{"num_hidden_layers": 16, "positions": "rope", "init_std_o": 0.0, "beta1": 0.95, "beta2": 0.98, "lr_head": 0.00837, "max_grad_norm": 0.5, "decay_fraction": 0.689, "final_lr_fraction": 0.0, "doc_mask": true, "train_tokens": 488800000}
Each number is 128 + 32 x the weight over its row's rms, rounded and kept within 0 to 255. Layers, rows and columns count from 0. Numbers have three digits each. The size before them is the row's rms in percent of the matrix's.

# down: layer 11 MLP down (transposed), 1536x384, rms 0.191, rows 513-565, columns 0-127
# up: layer 11 MLP up, 1536x384, rms 0.17, rows 514-565, columns 0-127
down513 088:137139109134082133131114141152064105112154171095113103143196119163117113124152124141146172210139156134053126140128098145156131176095095147136126127115126135137091155168134163105193156125124141117159109150172173093142152195178166100142172154125110079132085123080143122129120173125066130093084148191164106162104144119116119054142075159159193173096110085137157121136076119128126099093106
up514 096:151151151077098174100127101137168102113086153085133078116085120126127130165161106145162130114065139155135174097114134162044184108122143089127092097135196167126157173068153152111179149155127137165029089134151127123116168117142128111078184090129148078146079150130108113120102113100121166139110072164141131116065128128154110123160136112139110154137101147106142124134099129071164180176052
down514 095:158109119125115129126149139126149110110150102135112183134137158145105105145136132094178065105163137152139158147139079155161122148107100191110191091171126110107053098122168127123135073105079093155088145091068117105109111107141115149076091167151104123123129179109114154182061102106090142114123154088117122142130157101139098125137109098124120138118156137072167113145079186088102165112212
up515 111:124066122101187124148167162136059069061102083155139154123115107106109169167144104147096076115115103118126099103122125141079112125148067146106122155114119170086120096136165069097139155134104114076133101175119138084173058135109098098098066159136109143154125132082157078102075143129133114125060174113114060185107120131152137127091153114165118054177107170121092098159119157163149083138181
down515 116:072054049100144127151127164158141128138084088129182138128225147094184122113085115159130117090139140112114160155102179073148105089105090119076092133132094178131109128140110080106127132149121135149140142116124133095177102117108112184112143123142107125148170123155150113097170167180129136132191131101147139141134187130078155114139137147162125124157159090126124110108171134124109141166081
up516 116:121066115159126124180163139087087132144155103154125143109135132137156097103139116094115108144113107109128152091166156164077130120107187094124096126179090169088097134149110117162108093079076105123144135082093153154157121134151153140120107117184147079113135158054123158112145161078111172094158146106133144148130190137121150103121137125151101124162114123085105157140139175154180169111149
down516 100:162077099203111140138143135135138138147133135147100134061100152086122085111104066129113145125120124125126160187119115141084131133171138090118135094145066140118110148138177186104146113152087136142135088080091149114128161141166109114086124186122046140109094128132170173093112099100059147120129143162142142155146141133189098126132050135163022138160178065108102186090126116155122062127115
up517 101:141138171129083150138193066168082199075113119105080162143184110123140195135146160126192106133102091116154161141159107123129132126108126177134086131179155074120149096176145076095156084115091116142157147130106163175105140101101094093185174144110159129139098169115126150149126142143113081099141094145136120107100148080125156085090135142121118114093147159139190139111104091121128154086116
down517 101:117122104157095114130105136111100133134112121111150105160095149223138147145174075122128121058174119150162124111052171112134092105126113137194134156053139123095126116123102093138147162154101078104095095130110118077103151132104155146104185169110093214145189093198125123192099065177182147159128152075107124110138057136106101168145121112153064084131173076206159136160120143171101107143158
up518 106:098132129167165101071123124126092155096175129095113091127174119102138163179128094164175168146107104154156066170166156159141122106186072113098099121114101109147140143062121137156139120095115094153087110178133110136109094132144126113142061123121139105112123095127131084150150149140140137089174128123150086072113202162177153162138099186160119101144113127168192193147163141186144074150079
down518 109:081158151084117107143166159087118110155106126126090111109104116139152162103149106135109077139106075116137131145164055101128104104140127131111102111158111160197139080076148161031127122087134073120057134088068135181135126147133129103089113122134155150097169112102153105111082149159156160048139084082053120187160144181163120095174070118096134122102117139141205096151108157145152176071118
up519 102:152124127129090147123115134124132166156099108108130133146133133114092088103150182134045123056142123134093104118090148094149079162095132130142162209091116115077085117106143108099101164074079069131174130142108144122229163117106127124156188073108088145111131064134153144167148072115098118124175139118144161120166160128136074113154134139167196111097127126120175101090109109117123138097097
down519 099:129118126153105128101166126106090102144037108179163090154215111161132071090157132115156160085107083138125129119134069120105128102116090132122112136114123140106135129107156081109086152160147137101126128104100100188119057111168093143099133081078146144137071113121090025107126098135133124138117071086093120118153134151102163109220108158081161147084126116149078172117174141086100180141104
up520 093:094100125153147105135133175143157089095145146140105115072117136123089127081148122190111151138163157164126106143148105128120073122142169121142122185124138089151087146118121135158062199131107129137155107107200130128179177144112127108129103117117179078119089135191159190140115114110145153086135114162105161200180184138131144079141081124127096144066159148104105118121138181179108159100117
down520 095:126077028170111133128093091107170160154163165114153135160082179112137081149125119122129168203165152153192078151104165141107134087158138144079105130107175117132135118136086120151192131143083090100089109095146209079137104146125115141107096117132097154174149169136153151129141207131093151105132143166188120097118138109151056134157203166088109091116119144135072117119114014155111122119085
up521 095:120135122135143117122143162092116155058174143108113167113143108128108110143077197110109096158137133163130105078065165113114131055156134118123103124130147079135120113175120100133076121096071162180132065150138111141150159122150085194098081132178095115131148083148096083170143098112097163113128148145212129124155131132124074178070130089091104090166084124157126094170127123141147193157114
down521 099:121114093137120132137125135134093131131167105075130104128194122122125142132168159105092136163112163141107144090114079160130131185128129187110100130091133037104090167103107107104139129145121135080075091118171154123170107104141171075125190161075111169121097142116097118210185143152106089157124133150110141151143103075111123135129182158137166059092147107122120192131116151154091095179143
up522 097:126071144151091176106098106167200106105121125111156116141173106123090055137125069140173067116123096112138117181127116129166074129151088130135082090144121179159135140125122138132123177087153137110109079159128058103134122162164131129175095149061176176131172111106086189171138157184212154152101109152122058091142095165122109135144135115113128098133117203175135168115110079129190071153089
down522 100:133155097183142096138108135122141120144162099080111078150090139135161092140168123104152169096188074112068161108089079164147103111105132147125047081189132099124166127145152054093134184114142134153157208126154164181074153132137132136090074068132138141158074172173158087135086081143113137159115131136145107156123108092124160131122134126111157097177089188068131102095099137057109142106198
up523 096:154123091097085081162153078154146108153122096135122091123151154101175074127091030116118118134153153102105121093137187142119129141136208083142096147044169097106096057148161168081075178110158172102172112134115213113117106152133125114124098087138132127047104123115096088118109100105123125132097164177088157236142104114111096101150161134089141128154114178149148158126138112150126133149170
down523 095:106085132123172150135122141060075134139132155102136123182125100092153123118141134085121130124102128100196127132089125112132105131215118118202138139150156131110135061150112099086115118100097119060116083108123179145158146141100149144173083158150152101090126114187084054144148076168163143102133060152154102123134127174133174153095116144193142182093162153121103169149049127069134101144113
up524 094:075121166148107128147118162142101126141105136112193101088126058086147112134103115170168146126232142095143147138167082143212161095187098132184139092149131160073173093116124082154116134095161153061121139127105158138136087111187123115127101107090123147135106142132138132117136148150136065121203135114168133109094121150134096167096134124153149122079202127134113207132147104142122125161122
down524 095:149163119116104124196082090074143097097157116163074180144090182130174158127159089097183152130108114123127147125185153075104157156171138101137073140111191119178099079134078206169124128123109174106086082084114042156131130110143158141164105145117080161153137080095076099133136127157145110168104171155119086121161097100140152119091134129139151122127130123142148089109125117121092093154143
up525 095:123085110176156103113084174068100110106126135085118059088132099106086144109190136163072150186102168105146095134102171154107103147096095105158142179113135155162114061102104114093126138141137163147148084138184203158135137148093139167135127059126153116151130125127116148173152122161109075196074095127151162082181134083126129063180150133140130204083171095107123159108158155161111097096165
down525 092:108113124131099138153125145121142114156144105108119114133161158136161145132134165131123160101093107099118143153052124069050167121100076157144162198111095155090162164146197066118134180154119149132085163148096164103087127134176149150136148125111134142107109108133114141195106186119153142161170102143193106069065100136115153152140122125130109077067053119154153102138133095098136155086123
up526 099:133109175163113162126109180160159101142128134183101139183113182125144142119163124104109200127154106116000118152118080103086123146129145168092141154128141083050097197155155103098160100150093149114104085133042105128029106112101147130115195126166127118093124127096124130111137146084105078172094166075142204110184124139169114089127121184101136133136152128148149127119109091110077167108162
down526 103:108108100065109100130084160122151148128168080133130113197131166110209103118127088171138096093158134134159102132138123088103080166137146173111097128063109086155133077130117123123183061117168129179092084120155095047110120077079159165132110129171148171071150148068125152147166143105181122070137126079141059078165091066169098150097132094147122139153108123141124127128107110140124132125104
up527 100:118150127076148072089106108082141149077094141153136102127141160134130134130155144093061118124141121104157087110086163090174177178124166156120146093155095141145132160143160140058132160126101124131135102140095133218132138147140127131125117084127135130087169158070168136204117136093136113125097119102097145167138105072147073080155074150165147142181135119172165144125183100110085117100100
down527 091:199115128130084141144168136160135127127161096093107150174091129125119124093123102135113160120127104111080177104134121071094130107084129140101101119153161118112171143130136105172183089171111161122135173133148133093097123094104107078105141126110171092135066121119098127066116135148143123206171108141143118096109176193148113107077134131142169125121053161132114119123128131156102099173100
up528 095:173158140170131136130095122112145157077148097125089118150100153147074167106109082094152116112174159083160117162125148111078082108146115180113115146101072098124093133162150148175119127110126122113085145102095144183076108074156163144107221085140196111098164180160095178165175210150113121168116178108116072136134153125156083141102165119095217135140127146129122150120114094188034218116110
down528 090:149121132091104107084128168177091110136146093078103118058201105123139131134168172122119127170099127175101156079145130067176125144147141128190088081158155147128181113128151114140148078078100124111145157146077166140178110129073065113168182155100112094137105107093160152130110168146098177162154102159109101105116094067152146118118123189151172155073145114151058127134115186114174166106113
up529 104:201122145088149175125091113140142074076105147117150121122172120053131172157155154119097114133128093092089104116177083138074127099129110105155133145108127101100105127104177146134096134114139154161169138139097132173140123111136191130140109114104180146120157103127141103117138167154119199147068122091116186132160140157100104109162156128072168119134117192162143152133122140130071121117159
down529 095:128105084101084095162112099115083108197142118088137169069083134084158159110136073162162109153157115164144143088142160135121128123121141095134122154100152149165150146134118081152158131137080069139171104120124177192098172152127132114137121158122167091134114175117134147120041123161146143136124187146139119189091072101140144119109102093124089137182118086150123129102093149110113101139116
up530 100:121087119146101095154159057159151141116099152075139199115174189146159111101138132163104109120107072140117127122086110140115163152111139126153130121104128087120084149128173156144127148095113111079148125124140191133117094117106159122071141108086137191161095136125137113128126169144139116179130112162130161107148104168135080112127051164128081195149094075131203134124082047182113130138132
down530 102:115112140128134163111140162140093093065106089100071134050130162130127120177157088149121096193124136172196109178078074152169164114166120139143068186150113166178099168157175082053158085128173122132163116066081118147152083141115084167109109154135116123167090130131149114117100090098116142131036070106182129132121153126179108109092103118101108153127129127179144081110070121123117125120090
up531 101:134129119180086134189145143204123144153207071144136171175117111101124143121153128106103133113206136154097114013158110110149108157132076186089145119119116128111075138149111058157129168124107179112103109138116144141098132111104120144137097122171140092162119185172159168126127138100137115102142143097149114131193180151173125114116098091101126105137059062103090117110196118145116084140117
down531 106:108134135134080139109110091199145122127179138114093104171084181159143137123144169123155130155136196155135068153099115156173185113090138103136158166146080151164160129140187057105112163117153198178152085133126151144122159127157133167128071157164149138090133101122112111121137191127185106161145113105158098141122081080120173105122126127193128075115148049140108079132180096123117148156107
up532 109:155118081065136124178054157091160075128111103156102186143100095105125157214142125150105113166089205081105150118182096152124157107124106072170097196142175200180093086160077086071094128091129105109072140088125175170101099120115119127143098093155072151161128070152114131125168125077063152105114099130122152114106081120116097126139086164058089202114075127137121090071095096144095130119113
down532 099:142118100132108126082102066180052138099104156117140108112081086146119130115069091164143102104107107160186091167136105172138139110138112112139153148108061056123120111127069192130097141153113076125114138147123134106132143122070125123133176188113063102114188154169118129116116134135121139067130156186165160097118079091098149170133143107177101136118074182157087092143121117145166084091109
up533 100:131110119151133123117071121118121124122087130125146130130151091153142132123129118160133127133147135217147110118106120167137160131184112159175087085123137146111162111081106151119073081140110110089114122094127063117187132145184142149163138130151211097088122123141101128063090147138148163122109124097141172037153147131175065154115123132139153056112124132151150164179172096158115084174103
down533 107:108117114087142158124117101153070177108107113075145153120133122108123184165098102094084135157112097092119105190128144090177134095115105113141171122111162123124166142114133134085124134176149122103091102118182144132086094167098179149112105157106081161155129089122094118132144133101100117074072101138147075114142129126110117103136091150080113081104129157131085136108201148121132163127127
up534 086:159136120080155111157191136172160157186184153099159101138157093063063070105109111161169113160139143115135168146194112118113119156102124118127116174122127077136175162136124109105119123077208138149099125138131102111125161131161160118097072150095141143120160156107198091137152080189152114150081163134088038071126114157116088152119126120179141167096114132148111114098133192167117165123164
down534 087:113169124124170108097152121129100120080089112153119139067162142116095082173157169173138094144098163170120083125156129166130096177127113098165136178087105126115076089166103132128111145153080157063048154117127153086148082136107094136128103079161114125210148150119157100148112153146155184106129096099169173096138073118126140196093111134163166139094090121096122171117063101116085091153142
up535 100:101146140126124126147182126108154080095150163137122138128068119119153088141198096104141154137131181194102105158120148117140156090113103185159151114073102146140146152127139103054136166155098176174085120157117128127093097163147112167099095066131117153084150152170094097095150184131148130130180138125159110112074105156147158107174111129136135147106125145155069109107074157053120147179140
down535 102:111095114142137073131090078125056123113134111172097086202132108090085136119104145096159183149066169099127164161155135130123110177079146147111157151119106185066192086100100114131130086097114143106185126083134190085112182090103115098072153156096133112196129161137149121156126144106132084075115169088118173145148099146147126126141147143104103136114134105118140134091113071094135087132133
up536 093:116139114083136096143123145174167120086171130153100122158088146137124092157085151142123144139187135119144137141092181113120141114124150102092105163070134110144091156089012127135124139157151186113133166067131126151082094084149162077157116098092121099142115106169134129143172136136115118121116127093164110151086147147186099123129128127169166099202098101079202126166173145161139171128130
down536 092:128137083135120143117160180116100145135172090130115175124060165095201151100190127137081134091126138104075170049143140124171094142135073163138104165170133123097142157129141108093089184154107106119156154173144135158137132112174175151097092122151119178129071162132154114116089162097188134153128169148130072107087111109129180099138124063091136118123157165121071156085094135117174100132167
up537 095:143099129142147179113080102150109119108050137056089123114088120092125127125094110079155110124052127135142137146062109167140191174142078122111128123082117152139152102136109066123083123121126143074074102121134009164144112143085173144132131162106133143154164140152114131159185164142107134161075127161113108123070150111173155122155087126131138103086101112133117107106154154152097089083118
down537 099:160167104097202186060100149161096109101138195102110073056096089089140118104083124103149160089100142147151084131093137149121175110135119090138106132112087157092110068108121191163111149183132167108149201137176155156104125136117174126116070113093095095144132130160108140108150120109139165131097088155147132132146065095079091100086125119145145116138104080118117115058183118097116120180158
up538 095:171165110111135172093123095062205142131162131112095145160138157144098131105164130078077133158107191132109162117130151081153140154139090140086070106162143104139176092116049098078181064109160156072161129123085145138132112160119174098125175109037121158141095104159180111113173148127129069153140186201146139160127150084156141182106105131146136156097134114092122115142090139097186130206156
down538 100:162174131148107194119132092091115149131155149104129106117117083138145165122128087137108170126146068141109074131076140123159173098120088141119129134102094041094109099125100086190156114154160172087137147070093135204132127097100140130139152139088134146153117107107156091172089124145162102123096120118123103096153106064083142085123163129100147083154127107148121165159156022137138112136123
up539 088:150130103105126087152092129141104097118123161114095134135167133105114165156052178088101112143151097091146089110169136099127153145109104170159194147123182085104146124158115178136188137114152139092129088145117135082132121100087076102112094178153184110125135101122173123154176107142077087206122150114099101098197151102125170121173102131113089091124112137107131077097193092131121163067162
down539 087:162164138080052230123139100131118155052182122198125145099100096135138087111146083125121146083161099149114150108125072099150096145120139120145159118141086126138147124090095113147113151136082123096117136130126135142140130180068176115135171112103168168126090142120081163119144129119139183127096105094122085150091079109086123110107145152113128124131073107187104143096171075120090182142137
up540 098:107128072098117115108138138172087185130078135157143172143135126166155110191133153175100105082145185151135133126112102085141134114188148141104114070063153107170131134122124106119147098107128113164152129228115118120162091035062090045101081087081134146122180114180134189110115117141131133168095143179109124151103128151131123189095079097086170150167166129138106124193107144137163179134145
down540 099:135140170130182098178119062105125099086060179143150091113114171105110145129143152110089141198103152101113131098158085103125149136105114131111074137112107167145182095144175162094123101130107182102120105136158131168130105080161095154162082151242186081093118063122133140105154186127166060125117200110076108093131109156152122168187170128102156137112142150114086096092120140137130115080113
up541 098:116183166127134134133072145127185100130104134097142087096092126126082139197201179152080114102120126098129150198102141113156148118081161166134153148151155126092092131133089152155113157074118129107096100099081098154159131125096068106101116168116155218105090117101039148103130161084100139111085158137108087066085146125166143129136128139109105171125142105129091126168118155169117147121128
down541 109:104111125142117143195158193166130124124138126155124077097204080155145092114099130175067180111158169162108057137113120188109119166141149151101165094132133084145115122151136164130117151133121107117138147124091161142140169129181137077057139107137084128144118162138136101132113154154172070114166147121159096196074125081123203160123148159092113145107081120074081095140075121106100151134114
up542 101:110138133129156094105134117077071086124121123167183159128142165096150104165039123144067164076128181106108120169152127128143144137137114073138172129113164126106114162155093060136165192110072105129153114084132143124114129102081093157182125168164165111125126150114122142149131137094072160099088133115157103098124128149198117124156139115190107136112118174122118146180070166097127179152138
down542 103:150100063144138176176137123045089124144112160151146098124101126065101145173115118102101118128154196123055173142119136153137129137068135136165123096119167123124156120078121150126156121138143146123138112124151091146101139119103108076132034106157185111138077148077144099142132121137148108134080131168130140143157150136150101090109129180125168171110167108113066115132154139137137165174126
up543 107:144132117124126136136129098076112161116088118129128136159047208132092127147154167162111130186161118120081128138089091107132123107141098168178153127103136133093110213132064114205120147080105171175165141146151121119112157116151098087148122101148166136162173124168086086066155121081091143158160120154082103091157096153115158156115147075124110115058140109172163103139183139134146138126150
down543 115:081173134145108190117123164140069134162081089097172192069113179130130184146110125170087124134093127108134162129093054124173128085200094147120117131115141134145106096148084143183123137145132099072178087141107166133082130082084098137126126162107068126189097153121160099162092167145135164127132144221079080073153128162075170141163087115118094133050159107149127070118141156096086101112109
up544 098:123153080123134113191150092142109123156114177164198102104167130100081157108154164073112124134130157088102105168132144136078106156097145112080116041113111161170129145175110074172133116079173166112172108073088174146116095126158130104064091135102113117085150081099145183123136136073145142164122165105095164128097087148110106136142142115061082109063124149086089102085120111191177107064098
down544 106:162113103126109154173161119085126122148142096169066088095083113142136105165124132167145151140132142098135103114099160113061105115115132143126138090084164084228134115173090201140173188140153114181100158087170145177153151054149133116155108192119096081106134174103124090084168120133134150125168130108134102131112122189113085117059167064110138085142177162145064142150147080115096116145122
up545 099:114128100164165171162130082060098119159147078089137121105106140132094114142130133088080112124123135100137145103021154159063149166124181149087168139087099074101100156133100174167115124172173093079070144160172141074138095081150073139112111178081134140162146130159156118118104097126147131103149078131124164173146195121084167130104118096155093173109119171164164121150107102112094185094121
down545 102:107115115161160103120091069130157130096172042107130184152148111134161134171088177083130152102120108174108118099098108108098100119088131157089131085091158116159137133142134134166158154155175128129124063139077111165146140083105125133190122086149174147151126135156158110143145125108101144126134098156154114102216091116156121186144038083095103126104158171158090116113099083122114122083110
up546 094:135082122125094089119164162136118195162106148137101089130095095122129113105168137130130110129176177138106134163122068169083136158177110114130100131077175140170119140140129115138160144108126094131151114113076146173145131135118127104149116095058162165111148107107066155138113168162152103149104091103060168104170134164103110128148169151125093167161090130169174110140162165091161124126122
down546 096:084086154127144136119161166167089099141115097160096162091163124089121117059153137185125138164161169112118121193104118117068144132144103119108128090123127137111174102152091123168172056095104100141150171155069147110124152083156134090116089178067073068179099117100080147142123081100154113078105119093190175158117134037136090123137111166117095067132152123146138126126143154095130099131159
up547 101:073113133106234093115074092134121125148153130154110130137189104128102161145092190129144099137153116134132134147177089117149130069215130113164151182105065136135106054131179099116056122160125103129198122160133129165105150164019146124174089131131099147133117172114133154077100180060180122122143170172116171126120147149136136110177150135109159086148113126168135099120062183085127145090121
down547 106:173099094114104095066135131089148116156172098159095095140132088089102177144138120123125162107128130091156112120181149133108066098138096198147134146138114061182168104117121115113152122142053120119131112070130119088117132108152127182148111162127115140207115091098096100162114151123104166077079100119122130135106112145077205079126190119142103174071142115163139106078057130149099138101139
up548 103:123179102198120086139197187146107149140102153090122109109097173140105119125128130096079174122120168149202155135126111134144101085166101148186136126140119102139099118098076108171141160156140165120116169159147124110141131103104154110089152067104158157117102119130094124120117109131120128191127124138173079100105069142110161156214138095147112095138169139169082128091183154152157159109137
down548 110:107161139134127079155117133145144132117135122126103064149094141180086109145185168100098159100060145143184135115104103104139134111175188162146177065135159131147166104042154104157082076109086157107057153200141106084129150161105096148115137129155098114125102149125080109169111106097094118070081101110143072097084129143139194111114146101126126078166134152166112177127171178160082129144134
up549 099:134126050166146138165129112120097121120107100129176090110145137149145170135116179117156149103105237138106112155123102110173171206129153153100094160114144213116137161111113128137184084162079210159148098099121134131126088147149118155161101025127162114069121175143165124147134101102145142125167087177156155104110126105105158187083069089127110137191123141146161064128070098183140099099058
down549 102:142178157128102083132127133146134128131045138130090145148125105071189156142112086130105124131142165144179136151149148110064133180173145158115075109149120096130136129171162124172134158158139068127114151121096141212127079079089062151154065053097114079123141070163100122100157169152089098109140135138146139139115170101160119165149095102132105066150142136148094127153120106152103177094162
up550 113:121157121177135162134172125094128178120199167170109125173070128123121104151118127156120160094204137056089126083095151132114082199153115079130148153149138139099116118166117092155180087128128056116115162148097134122113167139110116116123134128157163114133159115220133167115072190128138149146073105110079145142094118113095127120132132078136117158126095099112120127188155146154154166131124
down550 111:150120121137097162124097139055155117153162118138107163119136099075094094091080144169120163132121143106140058118089161194093106143050118117149092149085143064095149118123107118112172112110195103122151104123134128158136141158109146085112103140086131112096097149164092123118085151092116103197116095102128144083068145163169144126099145072133110117099117125130055160145154143132152171173142
up551 111:113114144144138064129076133143098084119117196169145084118096122089113150107145072147149103104078156157133085143173119147152135138105113150089145152124093164159116152151120145154133107140183197172121117137107131078116173083091168123105111100117103143156143089158159086116131049092168127188132169110116156109160164093128159047148169105100144113151110184174146100126118101119125105139151
down551 100:138099163110121147099061144122141090091183142124127142157111172123122109153094084099146110105101122124107176127175164138127070133131132177125137114100159165140076106129116143171142142103161164086158102116121161134145138130154136120134136100128110159187127094114114147160099103169114070150152070132137088104139118113194177116089233098181169141119130108143094176145144065173125095082106
up552 105:097176153093148062108147100064151140155125160157081098184134052098106077121139031102159138117159103109175156159173113144155145128158122097144112140159136118203102124165155138104120146149132133121142110148105098123096126121178188098133144125161072098086170156082080117157141151099146115114174115152146147136195123133127145162119118100109161113128120096138125068117137140107145106133148
down552 105:148089132127167173170122071128112184156062101144130145106127058129110138135087083130136128083165056155167152169090151108157132133087138166096142120161124079133130075134183155131167124127132129174108079108120130149152173136203136128075095113123122185146204072132113108086162157128103138152115146105112157183076124180112144107177098108135128121141126133133143167085119109090120162125112
up553 114:079167091140131140106127111202119120144163097153109100068167128140118090116173154117154100136124162151118144145095080111171077022178125062131135164125179140147148123115069111078109078100063100076138094129094056090124124090079121164108102088110113130099154095147182145106065126137128150074118078115146174178180146145123171099153140168159206178181117133141111147178165109156179147108119
down553 115:120098123134135136164172077140185146161119107127155102081121118081089109128136165132138051103127152145158114203106070124118138126094151122121131163097130100144175134177145085129152125135086091112120095133102118133152066127133101111106137080139114163108097073124082080097125111148131163047121131155120122115167094148108113116074180101124133148179088115071093185185160133165066117108085
up554 103:102097109108092136130159078088177164141141119067182090213160123153135157148098136106108106145073146100113161142114068116119153095104140120127151159039082178079123128090079154144141134093115109094145145181127094080151123099188070181143157157128139124120208107117140111121137154131122170188118172104181155152142186142074124122144142159111122076141125180109149128140149073107111167159106
down554 107:122128079091107099101128099094143115159119194062140121117072134105057164144141070162178147126203169141078131171161084119158136122065147080103159144103126078124142058081057093109119092111109089076183231171103129163149131177107067156130145111134108112141143145149122177126158143131091180153123106156158121145141166136122091118147204142101150141105120106055111166119135089129100175143111
up555 134:180112183135130114131092163077163115104173113106144172072136188144157079162095097135150090150125126101129097134080115079154156106081111128149122147152176149167093102164124121107090127118118137156086049142146158128117125127100123182130129093177138155158196105154182093133149096074152158171168144101118108116109160146153122138137070129079134114135142131140095069191161135109181153106152
down555 115:132143085107115103116103183155142149146128166162145190114066085105127111115074117095137122088105075104101122146118142120130092085160104170149096141127065121135108130118113047127121171109108119114067036080105125116191140131124160155115130177125125159112178066093122091070095115148169128118075125124095085107149109119122116126103121124124105119156056147160144097142057129082097127038138
up556 105:162114163155114095103150134128186148145162064146133131122138050073069104137092160127098136133142125089119151113116109122110150127146140102139127171159113105089138113161181121105137060109128107116141102164163156148158134098140139075106124115101165206135121089108160142103134110099176123140121083128181195123079139151126136160196059100199144112157093117047168117194123116140140133091168
down556 098:091155175125190095131133145079143110131121097167115159134112173107091167121142189114109083145136103092155118148127130186131107112118090163142092109124120052114141100164188122137098108055099109122137085119079166147071107162155153174105065134077134164137104140126122136180135178119145088142170115130089110120113149114132205083180105181158102098121124112078139098106083124154070093130156
up557 099:105137169107086093120135150178199169099057121092161087124131109176103094121129122078169104149160153078104103106116059123175145116110120138061070139155113142181152129108099144108115095045115116164108125174100126115186173071166116125084111147141114124148110138154010097080147083175133152142106149104127127102092078166104136152133126154120147055130148138192142145108133072090148099107104
down557 106:065127112139129129072156124096153086100127115111126071109118083096169145130161124066164145163152049133131168117123096137158095172117073126056095075125127170125170084088161078102113126089152147109136117172122144132130046123132138124094109136103090137053111122190140121173104070137146147095139120135088099100144127140111135152108068170085125059129174118128217137136070149158098121182118
up558 106:138130120158123122160107118112157129138139134135173147127134164173117120162128108086089133151075139170090119170136129109100091147100164144128186153142115133103132149078060136127116147141186115126160142087061121090192120096115087139143159135130116127194093175130174145119099178143130122126099143155173147103150046196089073115137143137058129089121131141160124117124102149144135051169096
down558 094:062135201131097135132130075139109125121124198140187147097162133134151171166131113118116107078107103124091176087142107115135156178072071123106173140127134139094176148101165065095125163130124126125185123193125054174117108117114148135149107066153194065149093204175119120088092155094090126161091139073159142110095173176079180138102141138145065103126175142094088082128130146143083110125123
up559 109:126180081166163124121181047206118151070101135086076103127162169120081160140133186143110147108095160139110118137141136157109158173149154185198137166119131169143084109067144159132194049119098116078097078125124093138081116163119099117141139122103136118145113100108104162154079142156130174147140141161123117107110145105123108088119170107107101179159123140117092157140127125145171131102205
down559 102:089138097202138172154173097095077093126197138149085144146138079163076121144128150130161144121136113085059094182115135232138130125152156129082092127160179128144163151128146131163105154079147152069140131141116127146095091172131123088103160120138107097144051108118118094141114128124117127092142141173085159156099168117149068145127136088126119158136079160110180120173144123119129112139115
up560 095:089065148150127106139136106135153053043118134109152113176116111093079164121135123157164109097180169130118120122065130135124138140185175088086162196125081135102142116125114105092116098063109093118097075183127158098091120150063084173108148142097191117122122109138152142139092099092152087150117108174181135196119079112127134153104097116159108166137151138116112181147159127138135140117118
down560 096:146121092154092098162167129142166094088139082117134136032133148102125164075173122133143137106128116173054157137136159203115093174082106093113084146103126107131156119136087118150149144119166149104179064085146151158152168185133108119088137116085069122158139129147099114168111173113119134155167126130087130130158099142155138098137094114123087168119117107178201175147126126122149109086116
up561 106:167133126129125134121152112051146085118126117145154117183109121158110122117128140091161141159186143103118102149109131070128165121116138183142127077153164159153132145169117130151147132137144190160171113168104155140083120140130115085164103122179126127125107145197109152105106091117109109058133120108125116194120151095116125102120140155069103128200097087121142047050171105168195118112118
down561 101:108087128070142069142125153112139107088123154115065090123141088141129100131121091118124124197212149136098145160133121162168117104134115136124145086151095177115098075119134138167175113113120136127112142105178140144101174145096170144107140135142148110087102195124102136171122100171203122152136144153151123141135178108129130084162141145149142094132112114145080084117144110105130148126188
up562 101:146134104163152137104122092107054119141089071108113160187089159162112138168181163092141163175121134170127150163130111129197121151153163144172090095083187121189108105106092194112186098168128150135094151154180148133105110083120110105131074087132107078112200108112141113136130152051099125117135103149147145092077175122100168102104125142134121137139124138133135119146160081108143150132089
down562 097:120092176111124157153079112185118102196123108147116120077106162134058124093103125132142151109125132074167137134112147174114110159095122078151127059136079077122092083193082176156130141191165149111166099131110119109111156156080107148120110104115141152118096142143129104094081118108182151153109174115095115100115110051150092125150150110163097137126165145155111150165139193124156106173138
up563 095:099114072124113150128131113209113091153106149087135109088092093134131091127122099087147112158131166141120143104052081119109090138116163098144111160122147102165164133141088116137084146087113105187147130155108114150113118187129076157063196091066127137145144096102171199082108155067123160101145151171133095113178138115162068118157182147049131133152080149105120132116194115145078083129129
down563 102:167124128153142110151101142146100039169090123153155111101125125132123117143154116105068148125168164124097074126142168089122084136156129179127100119131120053104104123167119194149153122153131152131194160062130161096141154063088161174108129134061081108191087052144191185096083144129164157129172171129143165179164132109136073080146078091093157129108127091146137178200139131197099108113167
up564 101:149163120143140141093074162141195124175090108140090156184149133113149121166088151152143150154144101099070046145166137118112115094159099170128130122171126072101057133144137166112152108134111144134135137092154179227111136170120137109135148135144093156049148177115141087135092142159111143153094109132142144168124088132204168142154140082164111134086111095103154154159094089101181125179138
down564 113:139139126103124124148181151164094088056092087140054170184043074117087090114110107154118129110154132162141121120189150130158107103129090123138150108146150126062086147112100163125112155092088135066099193145153122139169106137141095107118159146102138152138104176173162142113141174066102131133102148101076140156142143106153111084146092113118088108126070137161101171151106132094121149078121
up565 097:113163105122136137154154080171184096126136127157153125129185093140160140116192136092163145093121134130122120148109058160096172100116128155115127177116140104186138152214163193118148142124154123111104114194123172096105132173165129151144184069147115137158180097187186173118163121164142131218135135161098102103100137141122176203177151161125114167064109129104143114169141144157075148135098
down565 096:077113110144097124118078187141092089111078181098046104105110105128152127137203158127135129091157159161121181142141109092093148134100073165138141114177124151168077115164111104116017125125090063174092110120135127076124152129160127130145113104158109141172149148109111155129174117163075141125176171158147102137108100103089125116103123146166102134121118127089098139155159157142093173117130